Weights of a small GPT-style language model, trained from scratch on English Wikipedia.
Size: width 448, 7 heads of 64.
Architecture: RMSNorm before each block, rotary positions, no biases in attention or MLP, untied embeddings, normalized queries and keys, local attention windows, gated attention, exclusive self-attention, hashed n-gram embeddings, a smear gate, learned residual scales, skips across layers.
Each number is 128 + 24 x the weight over its row's rms, rounded and kept within 0 to 255. Layers, rows and columns count from 0. Numbers have three digits each. The size before them is the row's rms in percent of the matrix's.

# up: layer 4 MLP up, 1472x448, rms 0.0751, rows 35-109, columns 56-111
# down: layer 4 MLP down (transposed), 1472x448, rms 0.0276, rows 35-109, columns 56-111
# gate: layer 4 MLP gate, 1472x448, rms 0.0715, rows 36-110, columns 56-111
up35 102:095132110171115112139154146112139168145098153109114110154122140132139165134112172112094082132184132160180088145150140121103170114146139128081145115101164162137135128127
down35 106:124097133113129113079137146127174118137124155167084121128084107139173110140100112145136156122108126127135102135150127145146084098090138155155162126141108130121123188203
gate36 098:056099127131129110119128113110143111123127105100138135101143138132106098097094166110143127095126142173120134136151147099121102152143126124125172102176131115154171164165
up36 097:114086121140137092093107155190123111134141115155103184114113132103087160100160147189137158106119144120105127114115101093139155134126124141092115094088128115171177123154
down36 100:086107159124104129112142151115086150114166163179164116142124099103152134131148156114129139101092140117132135116122107117144107158128123149143095132110143110129143134112
gate37 096:100100113100110176107141118157098137146100064114137105145115118107133104139143099118138128109148142129108107175133150126135117170117108147159137124096130138126128124122
up37 098:114137140155139123159143102161146160174104084119129101087091104072102141112128091135140113115104106125154127178164143130129131133168089130110149129097146172132112126130
down37 101:108147113090137066103120179130110137125107160144138140143123078071131141134127129111139124150126121138103083116138117145128118127131128142127168075131137143075160122108
gate38 108:158117135089113152133137121119155119106158112083089138135093119143123161136171103173116114131110134154108134078130177133129132173127148117143126141164137114141090149102
up38 108:107132103131105172106146130092121162157100075118137103141142150099092103099087134092165134110128115106151145140122127146138151130113075114095111143095137109128147113105
down38 114:104161125138138169099107128127130116126087145143160118102130177090123117098106137085143154097127141102148201164137070179155127126154130110136110095142128133112175104140
gate39 097:102152161144131099070122127101149105163132115103162116157124123156126131119089133181141184153130129126104136162152097120138119085091141121175145122125127089099138130078
up39 099:102138122123177147119150114096162157158141125163133160146144153144156128170179137072139138106170113144163092129127135137148129104109111097121111152105135082132113136136
down39 099:136096126097153102118153105107108103149129136137069123071132115095124147146160131123092137111137136129054152127076143128134113126098074122128112129137124113137121128114
gate40 106:104137123120065164090159130123122121154149120136112090130113161103115133167130143129146127110128187067120120186125114150166151101129107117140143157143119157151107174142
up40 102:129104107121153139200135119128133107151130152112136116138141074120126096123112089127126144113126122139157156081088144092117135160106110126162122140108109138126142141122
down40 102:111070115135156104112131143109090147159129103165145140119180102156108133139155083132128136132122135114110118135169129137091141142104152136175148115099144104087135134109
gate41 098:153109150145154127119102123155165088127111159090140141146124097117109129086158095142120168111137151136114158105138135121134131137069108105086135106129110088145167091151
up41 101:113127143171136141117108103121141143144170151152147116093109159139109135222133103128135105129106070179119123163124060116128103159140149144113102115167137128156112130099
down41 100:152151121177123122151129112140071079106141156148135103148185128172141133160136130102140125107144116147100105115120085147126139120171149136151109118157101118110132171153
gate42 098:149150157155119127138131156133160130151114151091121153111070131153118160108119099141113097146141135125153055132123110154114124142146123127083139096103105109105126109114
up42 098:144122167157160108093142179132126148137152153111148157086150125128145165132128114138145135151095133115089152114158075137137132132113173144120168164111159140156161137161
down42 096:124130159103143122107115144152172126112151113164132152110149160162150147125129123123152174145136174151120111158137159127137111154107113117117137168076092123162158103184
gate43 097:130128117090128100113134126121117115115111131145116133141161120146095116153111142119107121141172093111130152129134105148137157148089133143105103147147142130128109140110
up43 097:132139159131149158085122136145095150163109132160128159112123137158104126135103142064113087121148116102107140104102149104131118148106144082065092183118116078124113131121
down43 098:104142157152129107117112150145156120150165118128139151132133125152143147112121102146126119116170144082143107132140156163095101120138117148128146133127129142117140127164
gate44 098:119123185080154131085123086126122077153112130165123099163099104121149116123107111142129123125105107118143131097102117126160173130113132101143140173155117147149112084121
up44 104:089114089155106142111148109142117145131113143123096139130113119131113139122102177092077147095111116133118096123134139110099116118138102116124108080101141102142128109147
down44 100:137149106189136132144135155150091101100121146146148139112135123191153130130135130144106172067140117140177144139109087205153135117139075131151126110118148113142120161120
gate45 104:125141106133178159121088094098109162128126135143143116163189175165142159094124113103115136118140100161094144125153162108094117108135130142119096122147146111130094132163
up45 109:118090119109134150101113122110167113150149107127123108130152138134141134097108131105116120162159109125142114150118139108101105102152104112136119123123144140149087129168
down45 110:138109135123152123166083102116115183162162107139131093153171089118120140108142133103155090110122093155131105121152118085145113136153150155073120138127175131146148104143
gate46 103:116096132106139093130135108097120133146103122156119109153153127181102095124135131133108126195154140088120131110106129129107133149147150114126125132136176137117112122126
up46 106:087121131142147104129164132133151131114097125101132111114120065157147137152134145129133119162146081129154116124067114111179100129159162153105143145137147118163103155119
down46 110:154145096135117158122136095110112130158100114118101134125142133131127153158085134110110148131106178145134164109135153152169150124148087113150131089112180142135143127130
gate47 104:165121156123132103120142132131099103098126141081164144100111119124147079118147113110129135133164124198095165105138126115135112153085140141171118146124128081144135123103
up47 099:162115141105129109147170112157142134117096094147136079158127162132172158140129123102117155114157162140150135126098142119141104107139133138116087134133144109132151152121
down47 101:094120074173095119130127142123045164111076123099125102141143128122186176136135140092089130091131118091153138139144130155164120079153112151178139149128112161194173105092
gate48 104:173110121097147152154118156094095155101138145107152116107074150164121162120174107113157115103156189128118108105126084155116155126173111154143085135136163122110109126140
up48 105:153142107122120158129132128124119159115132121110110147134109116151115145161131140105152151115143139100128113152080105167121180143139159094162149120132168121115126135121
down48 107:120125105159127163107134163121144123126131173107127113171099137151135110098123100133185146124149149085158143148117168136105121159112095097144137144086114103111145164072
gate49 091:152154158155105130111160110118179142129172151153153115146124087099111162136153094139154109097147166114115100155146166137082099155145123146138159173063113128113084151112
up49 096:122146130080124104148089144136025139134111092146127157093144111142108121121156137103152159146112116132105099104119161145161181107125072136175140120141127115169137111164
down49 094:112105165131108161138131089137094150110132114121125110141136145137143131142126137130138128079142132138116152146135164125070190072136110121147115094105108151114115124140
gate50 092:117107140126141202100165171127115145129105171135117151118106106138171128121125120154113113093139089134120147126167132161144074127087098119110111116138084109130121132159
up50 102:137133136135086149142131138127139105167139127088120122146138108131139114106116138113123119139100153139126143153126121129117125157127102147135127140139090119101138176174
down50 100:090139138139100145140121114114145155122150129188107138140148137122158157141126160145105098129148132159145126067136172124152083138134134085106148118115071127136191163132
gate51 096:147136140117106109126142111126139113093100127125131125148139109143079074189143107166127164094133106132127146113164126138173086177117132108135142111131104145112099149140
up51 094:128138139092109154131118125108096134128126109176146110115092141170115083095139164162105117116117136159119105123105123098137123155100142137128147163105133136115157091127
down51 098:129095114121103118119138108128128144132151099135104147104091116164150128107146121115113093106083160151131061160097142113084165115106172194140138113154125118116123150159
gate52 098:130125123120114141140108160101134145107149161147146154147117127115099124096116109115155138125123161102109141102080119081137081139115120087105181125117146145150137125130
up52 096:154126160133128129113149137117182107131151082121097124154142155146108167125134135126137157121136119133113120110117133129128101154112126197140183063169108161132145104120
down52 091:119136109134142135125130154151161093134083103127111116159147116135112172147126122117147112134123109144117120117160156124148089167118144134114129101158147134094171112162
gate53 109:123130172118106152148164143090174131105120150157120122088160107148105132077147103122139040159157147097147132125102112131124155131169148171146099105129107142113127119092
up53 111:158097092156129106115138147176110100163133164156153169148135142157112144097116134116150153111105101139100146164152120122095122139130141120103139124116143139142109133127
down53 106:149188102124124133126118137108121137164050162084098117164138129140082125107121089074142137126094109132113098147138153109161087103084105110101176114151121108113135088144
gate54 089:116110097138144140131120125127116106109142131121133161125124153170163121149120099121140131174120099136103157141162106143115109133119167114114152128165095154124122140135
up54 089:142110118123177159135130129163140113121108158090139111123135128142117130156156128134139148134116134102146130111147118124125162109132152086096124127182135164116156103103
down54 089:116110123131087114111095103113146133118125131160139161151110109162117143099116188119141104146099126152126122115165120145081112165148133131068083132140107160135110083138
gate55 097:085150120141155103136150170141098132178141087118130082092122130116126116159070130159101115160171133159116064129095172131144135113142137168100161091145095153170143121138
up55 099:160149119148119096100097156158160110165115127118112103117158107152112137125109084141149117063140151125124114114106145103113116099130120143129133127171086129131115104134
down55 099:124117178121104111060109095143185144129130111135110156156138083129133114139156093167126107076106090096133099152159116126068112152108153096168151159121131140138115136144
gate56 105:161090165130105132129149120149125141156114102118161192175166093154111113104095149118109147138092107096092142086153119128133120104108116126129137132141138105123135132107
up56 102:139085152101118153117108134106096111072158153159108116138133076095106131150145167126164184186120135097095218153117129121155144123194194142096128116126170141129125140109
down56 101:117136101132123150126142131118093091075169135166079172145106159108097095135135112134178131163148107169085138120167118139131132132141145137158138159120113073153099117126
gate57 099:153144132162113117103162117131129103122135149107133116100138104132140120077121124137135132173119115118150103121139118125109130120108104137166123143140111144151123122168
up57 096:096162155152109167084150137094124135144143118128144154104155161111113107145131150142115147158127128110125117157173111142099129133104145136167116094091152136142134113137
down57 095:137123102113126130124116097108121104144111122128099133160129135156130132161104116106124148105122144110101136132112141111111150129149107114126125125109147089156146134132
gate58 099:114103144127131073155130134108121151140147163122160127103092136148132168128120107115142160100130093128107139111094152109052107114152119123124110131129167132120131177161
up58 104:157186147113156143119171145125130121108132138110112149119140135094157092121118125134124091155122182130154098131134112134163120144098121160144114127116112126147132170089
down58 102:160133129137136115120132101154145119132148103200108128118142135126153122147129106102136138080093112130128111137143111137137152095115134097091100157101101145152159107159
gate59 105:099129131140091116110139111133156122106131130184132139111118108120108136119169157106070144131101129110107157077132179123171132160151132109144111136130155102117129137105
up59 098:149066155154129151187141138142141123082137098128097128122117122111127102103168141169131111154127092183132126107124110098128172125146125120143122109092136128076147131161
down59 102:164107116129114103141129142130103111095079127112133181131147111131111102105109137152103103111176122122128146102103154123093125135124150120100128140110137131101164119133
gate60 101:122127127134158077084133118134153086135104112143131161146102142139117145095082152111128198119107126161086124116108092102135108155127091106110101116107133120175138128118
up60 099:157095162150135096130104123111141141121106157130152130125098141127127116097119070115124146126107156158161109118139173112143079163117109107119110119108124114141148110128
down60 099:155090135089141116122120150129145137146094145080117162112093125138123168157150118097144107138145117145116127146072153120150100116095118085081106111124173142111135174096
gate61 105:143184120137103188158114169120084107143129124125125175145104113083117138099126103072150093095176120146101114129138110089127122081145096098103148100097150138079144172139
up61 099:137153129140084159105147156154181122172100070137123123139136110143120115121142121146136095119165180133122133121116148119121117100141130056119150112112126158141112173124
down61 092:103170098124083135149123137113116124168127122124122156140107133160114107136133169148126098116144134165149114156126142104128128084132089103151157134120148154115112125125
gate62 099:158129108110132110121124099123141111123129115114126146153151150113122144148136098105102142137117140106109112173076074104120131083089126113133133040129124109125134153085
up62 103:131077103112142143152109127103148113116129113136101158142195119174084142113128106142127121134138156117115143119097100118142119112124155150123090095095124119124127122141
down62 101:148110116130130094114126158071121117118142109129123120153173133145133145124129084112130109137142102105103147084112149123079092153096143195124101124125124096142140096132
gate63 100:134144131126105096131140115146121101130144134121155124139113151133064158141110136120144131151107123101129135113119146110120104170089111168157103089146108122121151134089
up63 097:167099104121154174150145130157153137139130143131109118090135094133113137127131135095101103100114099144169150098143132125123112158121127097153140093139137142113146120133
down63 101:075130120136121141153131161164137133115104163103161122120119123134130119122152141082134114154079125148088113089137120124116127163078117076156132140145127149134104143174
gate64 097:161125130144136102115109124160105116162140123136119088154125131143105123153150133060134124147119074139125154130131121128119166117123095139155127114130147127175133120087
up64 096:161137142135114140122147158138113098188135104082130151156141132112114149153138137120147121099111161115180145106124075157120130157135162136107118135124156114136163148125
down64 096:148138152159111108152140163146144075120098143144131075103127153125116113126176138084111141090173148137147143080150106096108113143148168066117144126136125159115115154133
gate65 101:124144122118095127132126147126115087148125136160148132115122135096128132128150103160134125102132122133082109108142136175111154120133134125129146157183143100094132114141
up65 101:109154126070136108128148147132159143140109100129140083129131080160113143163110118131113138135159125113125133144162115137087169087103108152156135105089133096110094100109
down65 104:120130123060099142124117134129127140122127134106104152098148167111123140133096133146090170169158133125118129130116156125145105120110111139103132093097174131178116121106
gate66 102:137107113146180147131117117127148160104104099092095117145088154140105128156179138131091092150098160177138104104154142141162135151145134135119117103170169068125138087164
up66 102:143121153143140106120077119115121148110133116081093104118122181121118118139140146124130085157153134141143124140133131157159134134115148077112138098090122088104114138155
down66 099:133160094156138107150109120110075151077115098145140110095114143133135105134137124106073127129125113157150073135119106104119120141092116113116142128144133100109107138102
gate67 095:150119141129084092141115138141137141135144102156160128139172113112145134111179135096076134136113164151168115126094166117120135136113115152151108106156159141128128124127
up67 100:149118147143129156176129142120159130153127130097109163121134132103156135104120143139091079150130114151106160097140118109139156143137127104173128114131099132088108117104
down67 099:087120109091148130131150114123106062141140118129140114127129114176151094124142134143105101144145126161137156070186131135108135112119153112116097119162160156136135097128
gate68 102:135116139174125149113165158135149134124098128157141140132103116117137123153147117157151106103184139143128091157170146109127147109102103157116133172128182106167151131142
up68 102:089110128125137126099097153119107138129123130105145147122135118111101163122133171113109138096137121158112103126129102127133101140175106187147153106096158149113084114108
down68 106:127101105118147107135138147129119109110169145128118099152145154155107123136188144140084096126085102090138103111132148135122114110134136112167119147136124099119084123125
gate69 098:107152125152154176112147155096076086159102141123129142145114134153135150110132129100135148114145138129174128118145133079128139109143155124135135083140141141149155126124
up69 098:155116116155122140146117148115110099135149169151169140155098145096125118162151127086156110095166149111130135131155118105112129142088140146167088083103153120091140149136
down69 101:153113119111127155155115119162157093126163117166116101141154143163158125145093148141109117157133144147137128123145082168131167117127155150114122159108157164113137097116
gate70 097:134116125084113131105157134127127154161132118142116116141104113110078111097115150129117066117120113154098161122136064121119178132118136112121161135104172108133144140115
up70 100:123166147168098117130138129099171108133137097140150124165128113105051128115155170139166120117138116153106139089109103101135104114111088165142134071121103137121124129162
down70 101:192150108117108155097120166197118115123115139166159135137107146175119086094076137119100113106145106119137142113131114089135105114118145154134145156167107142140118110170
gate71 101:130106107124109107119191106094105157113175169119100133124194082122150124138154171097125112128084136136112086145175111140123145147165147180145119143122128139115178134095
up71 099:137135093116167115136100120130129137142150144119108155146153120107080176124151091138116162102114121106134112176161110126136128109114190167099129155127118153121136105119
down71 100:136103136115121127103115135149159131133069132098131126110133116163162157156131177150142108112122119176091104133115123158124166151167134109113105141162136183126170117138
gate72 101:131107130131080141146107186132162160158118111140119134100139139142112123148127140169130096157149084117154098174125180101130141115122113068095116117135100117118136109119
up72 101:103131128126112109120129138143111124101095163120107118103148147138153108164122137160119158147175094137149106126110091113135154141105121117156092122100124112134125119129
down72 099:130155121080124184086164147112117192134122093148137097117114163189134080111142134130097103140153145155162166138109094115161147121149126091106166167148120146165125130132
gate73 103:118153161098127148133134121104158122122119156112114125139131101099138124149148168132158143141094125120136129128102147141111127144160141123119142183079117091121121092137
up73 099:123125161154106138097125129102127130125161162100109096148126109111144143151153148119136127161116097138139128158154143109145150147141122131086146140102119105131145113157
down73 098:131176140121134159129086079145113138137145152139113091128097130155090128113141150130158144103074108113082133173140122129124108146131143162131145160106146132133086105147
gate74 094:089137097162103166158122164094094117132120092092125162119109094107094118135121136146118154101125129122133120133106180169127165129140117106087120113135147119128133120166
up74 099:162153134113125113151109102146135153133161108131120142200100138159120119112143101110114157088145159101117132126098136146119142102139158141099140138126110124119131130114
down74 095:156126135136135146130157122189122159119114113111094145139107103108152153079114101102107113164164136129145127100108097127109127124161126127131101141164125122166123127143
gate75 100:144115124150122140133150187074089130133112146137137152108170135119140135145102109101139128101090169138129193098110159118117109131141134120120129114077078083118136121088
up75 101:063107137152106115145159123147132109136106154118150147144115100162152125162145144102083150165161114132147136155144122146118112128111129125118152112130149141146103141120
down75 102:137121154123131138095132126136139128154126127165117143119141131150115151116164124136110118130102169115169104112151145091101132092137095184133119130142185166144140167114
gate76 099:127175082132125158132092125103143138123117121142109118140127120122112116134120110113133129114121127108106131073088154108129145149128176134101111147118146140091112137160
up76 096:144081145131124127172138142118119143136109145159134152101177102142123149103138162107121111131124134105118133126134151102100157103114112121120112117132108122083136114108
down76 097:134101134115160152127129144134140167152156101111098130123157118104119104126113088161104157105125101160144138123114094147135115104133146109102126115159115136130115088127
gate77 100:166130130138160145093108145159111100096137131130134125126155139137106159202144126124150133166152120099133146121154138117144129135113104164109159139161153139132132136157
up77 102:102128108087115148139144160112170128156115152151119103129115143144118128127157138153107100155132132156106127175151171088151140110190198168106113104092179119108153110136
down77 101:099158136151073109150132126119134148132137123151152167134103142076152149118123151148086113148105116108136145149185098074120172122124103121151168113141147129111110158147
gate78 097:161109120105151151130130111158150101082082151119130159129110102136109137131181110120142149118106117160104130098128105148127114143101118127128105128132149115135138131149
up78 098:127092153079116151111158116139100107174090135141150138127115117134104141129123140183136172128143192135142113126139104095127149131129145112112143153098148113118113124113
down78 100:144126074101140133078133127096119132163180107163137152188119143121139152167125111125161121123151115113120116107152154115160200128120102116129146148101159119133223090074
gate79 100:133135139162120114126139110089151117132141135120141122123111116112139109140127095081106079135162131125093124117151120170138127104154149132140058134090112099108153146120
up79 101:122115126147160140112098113134142126131127126123153116147119144110122125097159064164139170159137166124071115140126118148118112080158147157122167131117140106178139130133
down79 094:118136135079162077134151127088176105078127092118131133153129157150117125135113154104098151098122134155144124109135096139127094136110144113149134129167138089140148130140
gate80 104:145115135164160132111146117097112129164136128174104082104156091144143170167148136126147090124175147147128098144103158132098112123119099127116117128159110085119105141128
up80 114:150130113124158131157084127154134143169112126110134172125159153143126118113152147104091129128145107148120172155103110086137117164127125112142129126100135153156108063146
down80 106:135105105129116101122126141101115082128139158116151185165185101163135143128121120150153116108118167110106161125094173162127094140119109132088077142157166146121138126106
gate81 100:101131137097143151134111070108095112094121135133112103127103092125127146145123118091166129132105112105077142125131142124097104141135141165105139125149093141140159124138
up81 100:107090109115157133113168127108134113110127103124130137123096165122140154143110090139091147123089116121129121106102121110138111129149116096100155158151119142138115097118
down81 096:131128171111087103137183097150065136111130129074141167132111120129122150140132131110098144100105079113112159141139127168117139154136128159134077139129104123153144108141
gate82 097:137070183146141114089177127135107128163161171128122164089109139136123136097140078150127153171151108080137121081098114094118121118108087145138116127164102122164178122153
up82 103:134132089111139140108088174141160128099104107080132095150153083082137099136088139131105130145135110133086135148131180096181145152135134128144117122138161130138122149131
down82 103:099168123137109119101082133121164172126113120125121090148096137142126117146147110111125136094115168152137151146149110150171115106142126087172142153137116151144138123126
gate83 101:145176135136125148102150143117131149078174126128142142161142106144112101129141139140121133121152107086192120107102149136125140105139092107178180163103144111120121121110
up83 100:125124112147080137089177134103117127127105157134123174113131096108143168100160085121135113131107105099142128149122116157146122105159147132130146167116117128155134147105
down83 103:137154129156129102155121138116084120140133124117128108118133118144162143111175102099089103169110174091121120098107100119140119126102112126120107087119142112138184144153
gate84 105:126132125118099148119132113148154122150151143101109126131161084142135159108161115134146112116073133125130081109133096092082121102122123096168086151128152118186108110075
up84 108:143095154120117151157161098157145154133138109162187076128126147127098106114134122120116133135123091135127110126112094115125131103096124154148144160132150133096152105166
down84 107:086118114131099131144196121144198104130123108127127098168132136098100080144140096099132126146093108119138127149141142124152133110078108138121157165090173158095098131149
gate85 101:141144141127124113119163122157118151134129160138146133120133077155151092097111171107104116142138130136152096163101121084131168138077118130143108130136173168083132069158
up85 097:140165097094088128169118130127121166151146122139136103181187083111130114109123113145134149117087092164137154170125080118138138078127139135141174134086136114158137159098
down85 101:180137090118142138142146159127094161117147123163062113143204089119115136129110109106123138142168105144132146127130132157142121115143143127171135136181126143130111151128
gate86 101:146144149147117096149121128137134142168093130146177106090146138161120158087132108161143129125136121123154082111131142109131136134156133144085134089108160120126068145135
up86 103:129148138134147138140139147118143150096131134086099185154182107083116120116136123120141119147119153122147136088117131134153103101125090086131115149148104104146132130122
down86 102:150082153149154106105202144137179104114132110151133124071140102152120112148123141148108099127130155134145134143070125186139147145086128126102123169127154130144124137072
gate87 094:148137107098138097142206136102153109128157140114161096135138106121174167122137141148134089142130133111090147111098154156137105171124134116114125136125152119136113114131
up87 091:120138100142176157129128139144097131124142161145113139149146137151130115115110155094154139136097114133106131132144080062141116129144176123100090161111110127117157118107
down87 098:079135107119139133127112122123109110137138166153169110111115135160135103157117098164089124101114155114128153111127107147118121111117083098101121129144150143154128117175
gate88 101:104097152116136099140137144150153136136131061146148144116148142137103128164115122119109128124126160166159116094164138144134117107118116137130122122134159114135088152174
up88 097:087129143119086119128165112144159153143115106131151146112116132137164109097109098157139137136175145154137097117118137144091140109138135150137098173127163147110083169137
down88 094:128128130149119128153146143144141104146162161083129137142116126111148121121122140099141113156142134134123119135109135166099132121126160121126124165114141081133083142169
gate89 105:139149156117141148105147167102105115149159117096101138145172170133118142151125123089142149124153141122173177107152172106127129114132134118149137139118169119135141178128
up89 102:147123111139109138116120122134167140140120108147106125107069127123120142122120161144120141165148086082144098147136107153130129121107126146096175140136094148135087079138
down89 101:103176101110063158148157186087138138146164114128120098105092117109146172165077169122125114111110139086146111136108111124122134135135166117124133117125124162157135099156
gate90 098:087104093111108123106122122105124150049116143088142146132196098152182162147097137117088175120130106158099113129153074127165120122132154084147092106153126092119165136149
up90 094:129144122110112144105125133107163108149133123103126162123182103075130146120127061129123074134097128150145153136170127162152091130128115143097151111136093114121133079179
down90 093:131044122128126110111135148132144159142108108121119155118125136133115110087132118171134146105107111089114131084146140117102069105082077139136169152155067162156098132146
gate91 098:111145149137101094105086106137080180146118091129120149154103126101129082169115109141112137174138124106130129137105162143154115143155161164162151140113107155126125126101
up91 100:157160110099145159123144137146125125125163159151137171143117106132152135087127103118130119133115125120138102178168108146087129112128126137157120128121104148088165149126
down91 100:137110156120117089152078111111108150157102095105128107136131135146166111112127158163107173141110096146158112145108145113102127143132119119102113141130158122155138163104
gate92 106:123144114113137159151131107145096162133105120112145151157141095127129113108110130084096151121115139106127102117082108097132118108122132119118148183121134128128079134094
up92 107:107099110105130143135109122133134141159134124129106134156135141122143122136131169104133141116103080139111113132052118143146127175152135078110140127123109141131107138113
down92 107:124140167169119117130119106087129118113156115144128128131171158075103149145121157170158133161141157127108128120077156089070131143135111117184117153173126085158142131146
gate93 097:106125122146136164197137164112160131123131148138104149172105159110120106147141071095118165141132127089143141128124149083152161097127108131094153109109084090143183116128
up93 095:110120132137137141148166113136141145108079140165124139126124090141091182119136152084112165104170121083082130087112163155066115135106132161150126138099130103156133141127
down93 094:078148104116120129163158138141117141104103111132179128140076167106120118116128142148156143093131126143113126151127105140133122122134132132141144146062145096151135126133
gate94 103:140118120143156185115125111125138164164155102105147145143134131117128138115145113072114126120109080163199089125082112154154166107091102110093131124095158121131107111127
up94 101:154092098132094127097140148137172160084102132111120120117147126095140135156134181131102112131137139123123171183146125134102146143074163135116093164168110136118115170148
down94 100:108112163147149158133127156116136112081126099115157155110115196143106142055132169095136105134141158108134171131144118130129125130126109106209127149177134108099140124120
gate95 096:130087122102136137160135106112144121133119130111113160148139136146154094135154093156131110164134090148143130102108158143079128138131096099117167123097129107117133142110
up95 096:116076080106098115158124114133148103107131113076115144103085091128174102149158084090149120150150109147153119112141131103107103104115158115130131100091110113113129101137
down95 099:112105119083097113126106050112153146109103093157093153138097106111084135149118130113111090137195119133163123157132108121179093087112130100189087162149127140156137144109
gate96 111:162106153133107131155122087121091107099092105119126130127094112085139161093152174147128160108086163133127130118173166108103151118099112145118111116121079116126154119136
up96 116:137147117124130170158149120099127100102132131135154082131140120089129158125107140149139127101117155110089121123196129129109141086109145127130121134145128101137161116161
down96 106:138153158106122109156134142105101147134162111112157107119160156093137183144138158128143177099090126149138108148125122113135153175059122144124122146088136158117148126141
gate97 098:098096125113152137092104128123124164169121137145101151175142123120167145149101088134164145107090101143122090122107164092158139107124132119096149126109162141141115158151
up97 100:149154110127085127138133126150101127104117141157111170107113086135122125172103111142143123126126153098166119104110131120129138148141125106167125176127156067156123105089
down97 104:146134106162128136144144145163150141103159116152132144099118128170110108141144156115149157140089121103096132121120137141155165158147086143110128107122103148152132136159
gate98 096:118094186117151121117096141124168105094106159107144138114121147107138149087085109163116110115148153139136130156117117134113111119129118134142123123123144119123168193168
up98 100:133150119175139155161162101165107130131142132181113185162125121118077113121151086089129147163172122124121121146113140139125122122108100095115131116121089137131105123129
down98 100:177151184151132097126118120156118096176151160131114112109121119110125131073114114132111138134148133126082136135107120152136124114102127114116146135128079066085133101117
gate99 094:166135106094097133141112119142090162141135076116102161113162127102118123143172150183109160107135129153114119146089146160163134134154141112123165105105162096111101135103
up99 097:158121132117114092152116099112136118152158135124167136073111153113169102136160118118144137147063155155143135135128105124133101127089114087110109122111127141152116110118
down99 097:163073091134112126128185124102129122169148098122151117169116131113137149109173153104088124143112152157134117122117127087120143163136104137145113117163145127129111156125
gate100 101:159112106152132071105136132150126136131147067135138155119173130076102116098154154113101104155167088143085127131152124143147163148128155141104120125129144120093140111139
up100 097:145164103147124083143123133114142123157123062152121151128142140118109128097137170118109087131107150124121142118153120115185139109125146166140109150132133161127113127116
down100 102:119172128161137151140125158157128123120119142128143093112138127147156124188100114142120117100111116132115146109198108144178127083121147143159115188107100168120148117122
gate101 102:109121151135132156118151117117147149152151147063148136105097131129100120159106176088082143128138147150154146137113173110117134159124124071111132117139112164129132131136
up101 105:122062148105161102126170080164127116158147131127148148110174120098204129129120079135107118141139080102098103190169120124088120138153091143116133134128106132097127121133
down101 103:107122098073159105130125116155134164148140123109103130096117142146146116108178113117063146168129094124118106112133142141129157124097089141131138158106112112152130153113
gate102 098:148119159129113161102139144082122146157144131144129134132115111136094152105148120118164131153137060136099136131115148155113119110092164142096151126153109091095165132109
up102 097:109148149138165105130125142118119143154132134142100133155171154152099075164140089136166121100163127096140144115128133119141111141167082174149117162128125143119133058160
down102 091:106096130132124108162118091130133124136095102130158077130138157140130104151146098160153139131143088163101150126139154090110096134132181145131156153106109081110109153173
gate103 101:103135138115136133141131138178159117122102175150136117125127122161118087093122152105160124135102127145168133128104063133099152099184133178143104158118118154143134144151
up103 107:135130145142140138163133142135141140099144135139125105072178071143169119128126135162149128098158110147165204111114133094147073109143143176152078139122178093088107162150
down103 104:122103157102158116138126104156122124122105115149106138113143163124094108152109113133088142123106144126133131094107136078114117055145136102151131112114108138095090132083
gate104 104:123119121153115129112139099119180193097121128150101108104099121143118105171134108097163128123143156118161095134115147095104149161152119099141139119114102118149173132119
up104 107:144131121142124130123113160143113116133147136102108136192125120077159101098107120140115156148085127150105112144171075190108124158127158165085099111138170151122128128130
down104 106:133142122152123148097120143156128112121141132102098135114144140130120095150148164138109102127087151128158153167139147129165109119143150125158086136136161169109138119125
gate105 100:158086086104128127087113139103147189134114128138140109074194111111120119152099150118167139151106109119108108129140171091170150127112138057099106116131131127132158108060
up105 099:129134130105125129127139086102167155157129162131142132089160127119123094090161130118100102123109164121126165149135124118165110154128128161089124159111118131129095110109
down105 099:158149152133133119152148128114160105122149146119137152137143146141128106120127165140154130176119143135105101106117134148154161142127097115100159127123115091155141110156
gate106 102:122123095161132079086125116149172104133142114105117099114094114167145153110111132179111092142082090140116098125119123094171140138147113103105094134100120144131175152157
up106 100:125138108165143128122149157098141129111082137146128082126090135151103128177122112080140101155101142165119121149116140103151097138116111111141143141068158136156170115140
down106 097:157131139104145121134168149074134139133138148117167121088130160136141103160113115142102135110110113159199117139114145145144123087149137122184130129104150155138148134128
gate107 094:146187116119099119124094159164132118160155137109127173133139149112083140161178142118158107140129164091105108123121121161134114138160158133115135122150129105135149083099
up107 097:144120155117094127166151142113125119121108163141138129102133134163075102150126069153109148127088136156133166129122144154115144112112128126097120108129102118125099128127
down107 097:105128147199103105104124094085146120164153163110095120082110103134110129106103136159099072116103169092142132141107136115176067129127141141118110132109124146173117148146
gate108 114:097150147159193144125103090083144149167153139099114091141108098170146131115115124171153139142139140158136142157145117110075166156134114174126139111130152121099116119125
up108 114:112101107130081085124122120123113108115126104112140116142074110121129082144152124128158127134126142094151130125161151195121166144129154155132119154107140118113119114087
down108 106:110148150149184130135108101099100093138137153140113109095142161213145125155137124148114148131134103152153153132124097109095117106110107134124141123137132119151156095136
gate109 099:122172152137105092096144164105155180119139125081135118111121143119131088129151159157141131134118164112150136120148138142134160145129108133092142097115110142103127115143
up109 095:083160096125117105127110165131136134122111151166154129166165128109095101139153124118092102123112148116130125169163177139117141126115080119127133124133106125117113111133
down109 101:160110102085123105163163133154174122125101112097114134121163071161133112140099123134113114146149117144152100105117106111119165100091089116157134146162179148095130161109
gate110 109:174101133135145103105152136151146144159138110164155091136122141109155125117135127142093127122157094121146137126135133147136143121136160138117186151115165129130153188105